{"num_hidden_layers": 16, "hidden_size": 64, "num_attention_heads": 2, "num_key_value_heads": 2, "head_dim": 32, "intermediate_size": 128, "vocab_size": 8192, "hidden_act": "tanh_gelu", "norm": "layernorm", "norm_place": "pre", "norm_eps": 1e-05, "positions": "learned", "qk_norm": true, "attn_scale": 0.177, "bias": "qkv", "tie_word_embeddings": true, "parallel_block": false, "init": "trunc", "init_std_qkv": 0.0625, "init_std_o": 0.011, "init_std_up": 0.0625, "init_std_down": 0.011, "optimizer": "soap_variant", "learning_rate": 0.0193, "beta1": 0.95, "beta2": 0.95, "weight_decay": 0.038, "lr_head": 0.0124, "warmup_steps": 31, "schedule": "wsd", "decay_fraction": 1.0, "decay_shape": "linear", "final_lr_fraction": 0.0, "batch_tokens": 65536, "max_seq_len": 512, "doc_mask": true, "train_tokens": 138400000, "max_steps": 2112, "dataset": "wikipedia_en"}
Each number is 128 + 32 x the weight over its row's rms, rounded and kept within 0 to 255. Layers, rows and columns count from 0. Numbers have three digits each. The size before them is the row's rms in percent of the matrix's.

# layer 8 attention query, 64x64, rms 0.412, rows 0-31, columns 0-63
098:127148174137115133136088086083134125113181123053101129116139133152142105099117145145087098098148132083130124149101120124189133116128082149138135132129076092151169055211094117072070087164096104
081:100172108122114122101161155134111142103101139173103126127142099199144128118168060077089086126146132141101099155109161084052098147098101108191160182149103072120110122092080124163156106127127077
097:125149092146117130079136130106102148152101150171130121139132118089136129077144138095169096162059132079106150085110146049102101130163163142117177193131055153138081102142161103142145130098100059
097:091092123114095134162121125123171112157105141156161141108098165099208138117136125078110149188138207148143118104157127094104168102065163123182140098180141129097143180079110129184161165104121128
082:059141096174089073122119141129108126147124092138110165076081157134059124106142161079116146098139138146187088139128078174125097098103101115185112088141142123139146092080071152102099171126151087
083:129085145191143157151151092149105121117088114164090205092128127157101132127092140136175072163121140140154079160098108103106115106096082109093106188145145168150096079112200123166116110119067131
088:137112127139114164161082124138075117100158130170163112144163135171145113185144186126132061065092157115100063119122121091146157127143185132079109109117103114105105139117185125163202076143095145
082:151159103178110075180110129111135215080145116110081132124152147129135091132156066119113156096153116111109128103071120185124187124113142163190133133087126096129167083107108117140166087155176161
100:074118119152150170165163108156121174114132148152063140192134219072165144127130116144127100094109088101172166162129104137090117095168130138134097179155164122208131116106131132098127176137141148
083:138184183128098158096118108112049123139166104103167132170133156147103102097119105119207130159138140119085103091146120086090172132147094153091151180150111192161146086109121159120117189085122146
090:110114162098125149110159079101121132079161089107099136188158156107097122159122141090068116101130122117155170127137114212153158160153174170135063150168163191118126160148108063099126172120110120
089:097134119174074096115134139175118072147072164167085104172115123152099141158151111133093124122134127119100136115151094057103100123149131108165135111095173088180192196131177126166074159120120090
080:108091112127138097128071147126129195103125079078133124135107148193190193101146113160074128100148171150138123116145161143139089196138090083117167144122098168137177122169143137093091153138112077
098:065138116088126177131119141116157116109098083124139132144096148101151190173177101100182124148162122131054083112101096176126125103094085090139124143148088173096141139163142115186089125159144057
102:184190131119157149109076128137159051137111131125189126133151086083155166148127156121105120142170177140068187082095090105078118137102096137155152152090106136070146114115108152138172093100142123
109:130151129129136184143171079149057097124100105128113166136098165081118143157108146116110154163130118124166125124124115084078110153138144168111109097130174129097049157122046171044152103123109099
093:122111115059156108178154125074097146102129093039122129151121114163102133141105176148122115105084168156092132124167117186180108149070131089123164066110123127094143111181157126082087127101135143
092:100095125154117100119090113095144173107149099076089118117142119132159124127116098087095126151023124095100143114093126095148124061151110052147087055163143123113140140116089119156188102099158120
098:104108076100104143112168099142128067130134127125087171148126114120125136064126116109131092097115146155146089190180119154109141158143174151093149122134146124048111151125182069118116199177123194
080:144125209106154161152107134129100101129179116144106088062092149142172070072145142109142120122112095064149094191117102136124094120148159182091099158137160179124075132122138112087142139123125186
099:129160134143117150121152049200129105113177157162101161132112138080144204152119105114091077129117101172179153166077131118125113135101195129121093156172181152176154086121134145148130102151151119
077:036122096160098187133135116174138146106108144120181114198168130132149130120139117097122101116101088081122109171132026148171160079149140106149105134128148180148120107139076150162136132117157115
081:190141139138185105170139108100100091130122181112175073130133117099127098113099091133103105159155127101093156132086160162145083188084115130107113102141080152133125115141097172130234130147077111
067:102162114135138109122110177052125104160153128102101153141144075109157158121147111126098176129122061059121148158150170109120192124132095146157110160120155081112169124123136047170150065106162150
089:124118152141143130171170131153071117166109116079104160161094177180011136086187117136095095156100122154143162135119158118115141178151107151095115103105103152136147162147085096131080140093100147
110:132096112125125219048145143125106113140121148141166115183143112169114163167125152116181096116163062116160117107123107197094147135143084173095184072126161120137094131148180118150093122121136126
089:094106128125143146192119109182197156139089152091119117166146121119126196066094136148140072160129160131129087129101140085132157143076106192088134143145109147113106075134140158168199151115114162
089:086092094132144214093086150182180204125143119146120118077128146169112084154101113203113149126133116115142115098102131152124093108183109119168168128094163148121145174084162139147104122115176148
106:084170120112118183102144125168146175119115070124108118131095198119111133129189052128123144142123074179153122110108093136207141096087131081122104153149135178147153148146162121129129174123186106
075:166150115147089102182077085122114159157147115187154164158138111126176092076167110120140126198085139158095069196100147099163114127106128106162125164166095090087157142144163100154123156130168122
089:153177135146133151146098168124155131154160119124190118095168058122157115104100118113174177184117159114101117104150187142099085111130124093084160115151113133057098095176167187164167148130132085
095:153101139115059125155136119137082080147144150100127158157145113165152166145085132113202183139134153191088097127105143118105129193110131200087120194103153151113095161150120158113119151114074092
# layer 8 attention key, 64x64, rms 0.375, rows 0-31, columns 0-63
094:122171158105197112174132100149157230070150104099080119125163096114126132174098153110099100066162134096082141140051151124109168146109096134138121138142087124112172123128120092153128128135093154
089:061142129131111132092123084104127103073117198127085173176119131141130179107127095155072079138170112144098151106106126044111109127107141147191155187121158112151121110117149185159106119169123112
087:084064116135048096159164167136105136114122174134154178124122140068084140139117085134144089188170106142138104081086103102141140100118175113159103067126117110100118119093104182161164159126152092
090:112182068159102170143102134135153081119121084103156161152089113146104093108181156097094132221173067176145173160167124114110119129107139064138148121129131144150097190142106156135120099114147148
076:089110104160153160103136127094110106120157104161129138215136160137085081088139113128115160093111176145136184124136128146124051110066097124134117157120207160136140152135088069112087141135088177
075:092094164125170084154126126159114119129157186157140128120090088135120115194172118100129124145102174111109123073096128133079189134081115088101154144174122128131090064087136183096101083185096142
086:193146154158113057121137125111114153112130170176171087091115106131153129133103100120111126118155122069107084128168111157170157133144113174083143146103085064132107103053113122095172126209133117
084:132122114103160157110143121147134096149121100148086149167163146102136180176134133159116177083121150132139112137113126149169151099192084140166090141175182143137134099177049088049190122104120163
079:164173169160177147124138075142150141134105119102105161134116118095135106141112109110155123113094138123150134126131106150128111088185181173041112173117159140218115066115154152181159120135133197
084:193123162129110087177106153094095073134113131074142125107144126150092145164162148075195141163124155141091145158186038140136143106117114137147127084098092134125158117111102130146104215116143134
099:168156189129085185083137136119140184101100087138098089123145156114063087108140168137119166148099108124111144075141088163113133130147153145136120104114115151115205089157095067090081086141135174
084:129120107134115121129136187211116152153149119140102115101087123214126135130119119063121157158142157129140132151169162050114125104151133186124109080087152094218138184102133152133134152140121103
076:136117098146157112150087171052124110121090107163073151140144140104146146113119121200093074121153181167067160131132041166112117127127165111115137093129135175099152165174162142152131082153147116
109:122134129155132161110162131093116125129146125121151124215177119146155190174112135134165081135163054080144059120079126175104131129129065183109181087148121107112109122147126158158097090129139092
078:137089159157089127155101148123175082096139111102116151137178099105196127150133056108156114157147122099131124170124120129147191112116166166186176117146113037136122149110105093146118101152200145
088:129099140145105145073154106113149095124115164066150081138070142141138113059161145113089129173116163103129172086141142129141129145176165176084054149147137201112085086105136085136137121084102110
083:177141152151147128122040156165092126091099116067179169108083121151139123140094167146071123119080083179139139119118094128128164148146175134087160102127076170134129098170079101083115111140143160
090:082188158116120146142108125096123125087171139106129128087115097140052149152179078107107096128098098077105156136089156181143162159132153085156102114167136078177146143158076111125120090150193164
100:165088114126156137175102096186121129082087112098107123159119135142136132090106167135098145146150122192141137105144109167136107174137078105093178091112149176117111150011121120114170162087098152
090:162144164083134164124094103171142141138129092158165120124154152066144091132103074102138110131110125098133125131127119108109108149142071143044123123202126248107102109073137135115161146110127135
100:115130113122072150103149107077114065101105146138110202125126107108101123145157176098161076136047148120065160124122096108079134150152152099126153128169110102153127132136176129167165067131113061
074:074110155105141101134128095118118138153072181127139191163161117166120129111097189075096147126144108070085152147103097176182163151129124137157108076113175078114133110126108158113093083183124173
079:167180163144109094119146106093227135136077170177137162078175113073101151106128106139135184146158127120087061126096117100136101137135123137125101105134091079102136088160132138178110126128155081
079:120157119114168135120121102150129093089081172171096115087128135080109158151088065095122167137151102126159110089095139093106152157100098215149107183125201109167108144092141133088074132124083134
089:127091134141117202153110096113098176127145144112079129105104187184079144108129186103081183110179113144136137176133114112083133128096175161107082110152140147108147118162070135063125159162115099
129:140089148147144101109115161100104100145109227123134107166189067145083106129074205155127105091144130090149160125151128117078125175164133173111151100098132092159098143146112126124137126116059158
091:093134111062115093138119117104133065087126122111064131203122118113095086108138161131089147103167173119114143075079152198142144078131145130160091080153126090098079127168136142134147136185131099
080:059118087083137159139081130120128074144118102158112132154118108201085093127124120142128166132096107126124084160149132112063144149132166200173155175083151110156066093139125084118155088107162148
122:135086097121109212053129110142135186143125121130150111155100149179111190159163121074142094110138121136164121119108083215147153128129084174082139080113144149129130109138176101156113115123163092
095:102149097147075117142176146127112111133088145141159082159144116074142135145169100110137091160110042165024148132122119066075135101116123103124167158153132075129130175113157125166108149141149151
090:105128159162120129117113172103136088130147138150202146095144054084181159173122129130126130166166105173090120087105153095117124126095115113170151087122132111069118129148160159130188183127215132
096:132130150136170064149095158120128133205108122114174118162119152165111193117128094097156155160179176109091179119176139156127146150140154124116156075172086130106118113103144168089159120109041124
# layer 8 attention value, 64x64, rms 0.413, rows 0-17, columns 0-63
119:129095161210058089114154123193155125115178148165141103098142112127084164132114118100151143099129159106117113064134113119119128078095101070128138103138089154145068140197135119145165172153096106
111:177119115140121103104152145122147102120071119160069137129122186143136128053082067106132095093188100157145155155099169159146097158135095202110090100091135070146131106148170159085125163128133139
116:151144117063086128099121053138144093140106099124118160117072171126153091165111116073140132204144069146113137164184183129110105144133061132139120123149147106156142139132156093158111144175134193
101:173120118122117083142151111109100127117049142132103145177153114099181099106128140116126104072222092114137169164070087167176099103136138126108098140121081109146151167138124135046113138163112145
100:119182111083150120079126151126078180113134110131124135163098152155111101156123123091147130162107155083095110113068111052155181134119174129131137132106174103087084151146095156196108125044102134
120:128160127121135069157173045145145125138084099149079122119154157109174098164116109152113165075166140124137146083129154104157137122113101077111124092140162160138118092107122095168132116106200034
107:123088119158104105181094096132168147185148126158102051087117134079150103102162136178029120123165113151170117111119099124120141113126059168112075124133143113102160106137185138115162105155143135
102:131168127147130173161136063072172101077164100097066091113128081135155101119125150205105102148111156099104123150125126125148134120205111124115163148107141173174085104140136096144063149155172136
123:093097189102084145087140111154120126123101150137108139133090108127150170089123103119108143151168098101149070163219128096107085204127079103128127128136102150105114152163161157179140147183164182
116:167119101129121139120135106109084156060087126099145125156169084090063124067216127147137094122117128136185149129117163104144173166105135119174199134178141150072082152117156148122143140136109131
122:144100132202150102127178071095153137163147089131161147150150166129106070129120111134172181121152088111139150089138104088082122173089136075106160102144087123151137070103144105160164091144167192
108:141127176132139161157153123095204131121154160108054124171130121103103114186177147186078123098150160067112128136160186150117113137102155141086077124143079149106103109107061153092127105140145143
096:139077138105143161184156198165142168147166172088105134113103157112097168124136109092127164119082175095085148129133095207132141116157181080160124106119097122129173153183108129090156179121149124
132:079093152145086102095085184133092167154135132123131078131208187095137171148137091091091145167126184142126148132171103063141135105140085112128130118106120180154160108117138137119151167134157057
101:129113129161079130123144163161152090177100107126122111138132105159137152100137155082067115120137128110083117136170147149083168080102128080068086140144095064177140111110164181076118127211157104
104:149146151121121085167083116160151124119140085148089135134168163117108079056161158112129115063175065097120209148135105120127122128120094199123193127171134154121114100106077115158140098125124092
108:129133105124147117112108116104184223139129135122141098161067131059137153118129172115058166157142161151053103165126118115168127122159146125178115058125115136097163138149134101158160118097141181
135:117089126144086150079142160131157135071098108126116095139178093146096139096102145149107133130140201104090125092183118100151232140142119091155129135089104156129119112167188132150122065079148107
# layer 8 attention output (transposed), 64x64, rms 0.35, rows 0-17, columns 0-63
108:173148162100153174085119122115050142167105117098152160128097189143169157120145139208132130120161113151170136096153118159092185124156173153170104130108123193133127111173139140096056141128142114
100:162125140095146094154110186135129152152127141089167136125077088152101139186151105105145162146071174091050114114141164138122094088116076130131202150120045096132098116109119107117120070137137103
120:130088118128167085179139164113114165144119182110115096126122109151087115128084148161125105065087238080138165142095098120156109168172155117122122088111098133130094077176123137064142120114117140
103:139150146100126234089121070117157107115157100130221104107093156148134170144152106106138109188102170079100110136110118125149126121142131152102135173168110173112113103150087127149139085108174082
106:135099138150104117176151109231135074146152184135132109150117133117139124122144076148109092114111091167165137131128141062138134190176148168127085117110122092213149171082126120137170134147099118
123:115047140147108125089093150130098102137128213115196080158086109150095190164116157077075117119145123103128132118121124144099138143171123120093149100101131103143128120158113147118051072128073139
096:101107138108146099081124126093145076130065147091122178208166132149141136150145177130160132127109111095086104124130135219099132108172127099131173114165089109150099160160138189154093092095129082
097:135167153185069086087118144043039147137157133151145089137133142134081129129107086126145095127117108151149134139109125139206188147144127116103117173137106117170179069171107141150157126146127123
119:142090111085155067112145140117140184137160070089149120129143148120086069127134165178118103080081178114141163140190118131161162079177128095170157099107102131187152086132108133094096122113171115
119:092082143138107139194050106142151152108172113159102150134102147130159112157150180155148110118121117066125113130103097164141158108165141103141040170126216138127172147079096114137134130112163151
121:120095170076159115123090117131127083144111165089103096162087157176088190109114177124126074142138203158127115125147123174175135120083116097122142114118137160130195174158147109096072151088100154
116:086132059124115135086128131110101107163141085094171114154103129100110176118115081090178080175139128160153100123085056190165174117111097088124150084136129074114112080121111182144152133130164126
101:183208102088137147105208140127110116150148127177108136160134084099133122152139138182172152097178122135124160113091103158061100161122077203143176149095160127157118147120112113124102145123170137
120:119139106154121132087121110131155157128058137109161206147090135138031117106097167171111143151091097132160150074193134127128136127139173168076153123097158069130078136116103102111133134099086120
094:112156139110127107120182101064135145108107083096192110144129135156099140133080129117141196209116125151159182104146121163095101129149129166157141071160153137091074138158085161085138171082155128
112:107084112148117148109129158160192140126118119143169099130107116131153199186130130137180057161099149160126105143108165162165114091123135060137109197121138167110092127131223139167119123119160118
109:134080158126138104114168114147109086162130135115137161130193065162111129102064166133170079067148129135157098152118113157089173130129093185070172175126129147178104134081079140083154132136112126
127:134070120178080134146142102140069098129120125114157168121058185119082103121153134147157199110092095158147119155160111163135129109140147151110130176133130121178111130072117129087089203085159170